From a checkpoint of a small transformer trained on Wikipedia: 6064 steps.
Each number is 500 + 25 x the weight over its row's rms, rounded and kept within 0 to 999. Layers, rows and columns count from 0. Numbers have three digits each. The size before them is the row's rms in percent of the matrix's.

# layer 5 MLP up, 320x128, rms 0.259, rows 312-319, columns 0-127
092:532501475530547516515540530481482485499494545547562491472440537484477507527515496495471470503484517475524530464472493510490500500463514515453495494482515465554480467542483523478496468506480541510497488488522506515490504479507516519467461440517471496511537504506500534489523521517512530484494535490494519537513516513492470514495497477500461519551494451490520510492501551496520472477500
109:525480486495502520499537503490462518517488509466480477511524493514496512536557493506465492497506486498472531534480492501486533481491462496490474520469483424536509476506519492466514494519453512498513537516520492535485470526475505510455494506484463439472455511514511512525486553524515540539507521498465475457515516526488484547505533475504464471470508499517518448482517511503497483452514
105:496516525483495518507510500469498532528496494500476532515504541563532470470524503541519476518492497527500522507533535463519518541480474501508477517517498451543539489476480504521505473459501479444456508496495488490462492564523483487514500533450483533497498496527534500460511477506522519547502512486495476471501466539497461517521499490541482537559482533500511506478529511500502528500506
104:489510475453509516482517511477547466510495508556485514518498504504492546501479549544470542483531478522504526493505430498462504521495504492447497479461463464495486457513478497510510499505545465494539456523519451525481450497467499511465512471503476483498481496494496499465504508514481478490521472517482537551479529475536498524492510493490471493515491452478500474481480480501505480522472
107:476480472519530548501500481541521493495519466496498496479497508503474493472532495496527562490500465494508486528516482492509495518480479498481444540500488496512519500479501459488507519444493480526532492505450481478522526485483486522487548513509461504457489560474497478508490503530519512532484463519560532503499491470472540489532515493527501487464458502475503495569531501524445512509496
091:535493486508524511481522512500478506534486501497497526509524516502482506540553495506520463531518515506463484439470486501496486488494503536543480514482509486499501485514470467526530472514466538533496474523522475484547492515489485504489508487514514461482521517528503500503540480518498526481457453536491453492507505504485424531471511451472545483523498489544537489469476539494508504448535
104:513490498496470499494529469483498518487506505522489505491485460528468513455495475507542501472480495562489486555492534500479501492492454512539485488474494501465495480536500472513506498561489454552499500498468527549512492534535452542496511492465479505512458521504518522460499510524487498488505481471529494554486504536499443500498506529481474498538525471477496504509453480504504522538533
110:489484504519492499482502484467488486567498447504503518484501490485492540544528473505495456497561530523504503469494514437453504513506495468509487546498532506517501465504478521471512488523487490512497478484499502490512488509506474518471482470546476474526487533518471516491524505525530525489534478515500549503534496446493473508481488536492553502472491507507514562525467510538471514482447
# layer 5 MLP down (transposed), 320x128, rms 0.238, rows 312-319, columns 0-127
099:499509495491490487496481478504473507515522517557517452527491530520523490527540478466435529502519472480458500470500475482438527491512503526559453524483485486509518536528484548531516517492491546531526530528501517489529483504456500520475511496464485533467495491457489500477483512476500535449487504510515508501527503527517453529515503518485479475506510532518518475498534537481510533516505
101:513513494532439508509473511506486539506487521480509510503507487484484503533524489476443489532520528515491515544529486514479508460496414487490480500503489475517521539475518485487537495512479471513512561494477502531506509530478523518484514519466480453476482532489476522531485478499525511529504540521472464489504473495491499438535469520539469487525494476453520489470505498524530528473518
106:523531519513567483475520500454466512498462469487444512530482460539548527508553442463509544534541482526474538536548508494500497476489510451527497471501481537490509538522521505491514481483507475502494510495527527484516479499459504475496471531472518523524495467498507518486476523446497507476497495534529494506504470530496512501519472502498488532517482504470519483487499481486485510525499
101:545494518479507504507462506530499448465517505513489528499503433514467501483490556493526522504480558514497500478519494528451540497514502473442511462467501517522512490494501514511464493496523496481545511527474464498516508502506475477519517517512471511460468510524461500511481476526491483490535452498503508539509457470518455483538538521499518502478476500495463476473457499455501531518487
098:514529512496509472453497458499487481523531473520487473462520508500543548515519509503549514497483528483507546496545515508503552486515524512484479513478448478523487493539515521468516504487531509525500457479528472535510493501541479520511508542487509471522450557509487523514546464533518490489485489503493500489515483504495508474487513531476518549532530489524475495526504463486498468526440
093:524487522490481525433489496503499514510488507455490481519494494497495473538542504514497543505497496516475522525503497527576503530559474551504525512486467517508559471508479488477482462494475504504515502485471497478568509479523532494522481475515486465494536489467518509550482498471500509410515480499507501521509523487541496527478512497501485501523510511505500443505489490516479502505527
101:528485472524505479475493475505533492475456537486492552473504494476487478527492519513467512469460481513459485466486521504492503433458444444538531489520498487478497514483500479509486507495527425507474471482482486485534496569493458494504529494467512499470475502511523534497506500505474493511479496507483495522486519492503466535542484501500454492482485451477516519506477476473491470492480
114:450451503486505560488512506455483494492505498526477522456500515487539506457474488481502520491496546436508512507444508490513521484472452503467517497477533521515506500528527504514504508519471477512485490480522520540479490492497484524534519494527467501481493508537494522529500449462514485502450505519482509467486554500483520498496443470510489465474518516483499558502499493504490536527539
# layer 5 MLP gate, 320x128, rms 0.268, rows 313-319, columns 0-127
107:475487472497459512532489517563505433496502506544485472505443458534537464496508520497529545503466454513469493479464492481521529503476489545490527445496502513488509507462519514495486503464499507500507495501477497501480524534489521501537529558505533469512507504447500466490512518456511486499474472490506454520450488453483549497488515522490531496505514495493486504492511495483503501488513
109:498489513485497518497481448513493532502554524527536506475486504547555449485495548513494419488498473505466493453470502485527469511522515498515516505518476445517493487497504514516489516514510479504502519503490489494488484541458513540519487493464497461468508500507513525507494487501556482486532523471484470544471467497513489502505468546528509530520465460552501499500494490507499548496508
100:519508477511525471461526543530481496494486527467517491500452496442503487510480509492513531483497467457484519514499507483510505476470479552516485530454484486489497526499562492512487472531489521537515523485488567476529496551503546533526494554493541490515534468509512495537499495544515493506467508505500517497521464515454489523470472496504500491479520552514491529515512500507479487487544
095:493523509511494489528481503487481510519478504513543472478522464505472527475455521501476496479454512483524486520500509522504480514505522495491509481491475467451491536531509465457491455543535525502525513570525511508489506525516483464488507468483479490481422488490492472556510541514494490494506521513485487469504500471496515476459498514509517527508499473461479526493500542460519533513431
091:497519502483468512548517480497485480482501509506512479475453498498491496489456520485492475492480484487485517521512492504450538472493516508528510496507482468521482529475539519493473500496520480465504521493501522528406530451489529524503515513480520510551542504488541499431522502546462510509455520478463497532532492511483547525500520529535484492512520491516469479516549476529496506498496
113:543489502524493540509451523528464472509470472503525528489515501524474490511513514493538498475492516474457515475462497461567488504481504489532493544515473522516458500527495526543478528517478503490540493454470506498527513549486488505504518513526490484475512504483498489515508509495540474516469473562494493462552464478530523492454480512461528483483508481478525541500485494496536463505491
123:526543492498536510500463494519523510472513522493512452499505535491497440511493509506532530499499471485484478458502484501479461463525529531529522471484501505492489548524532505487495468468450500496502538493503512484491527512469502458463527529436538493459519459488511510516487562484477475521543550467505517470526496473493515496539503511498493532533491490522504471491524482459515494478496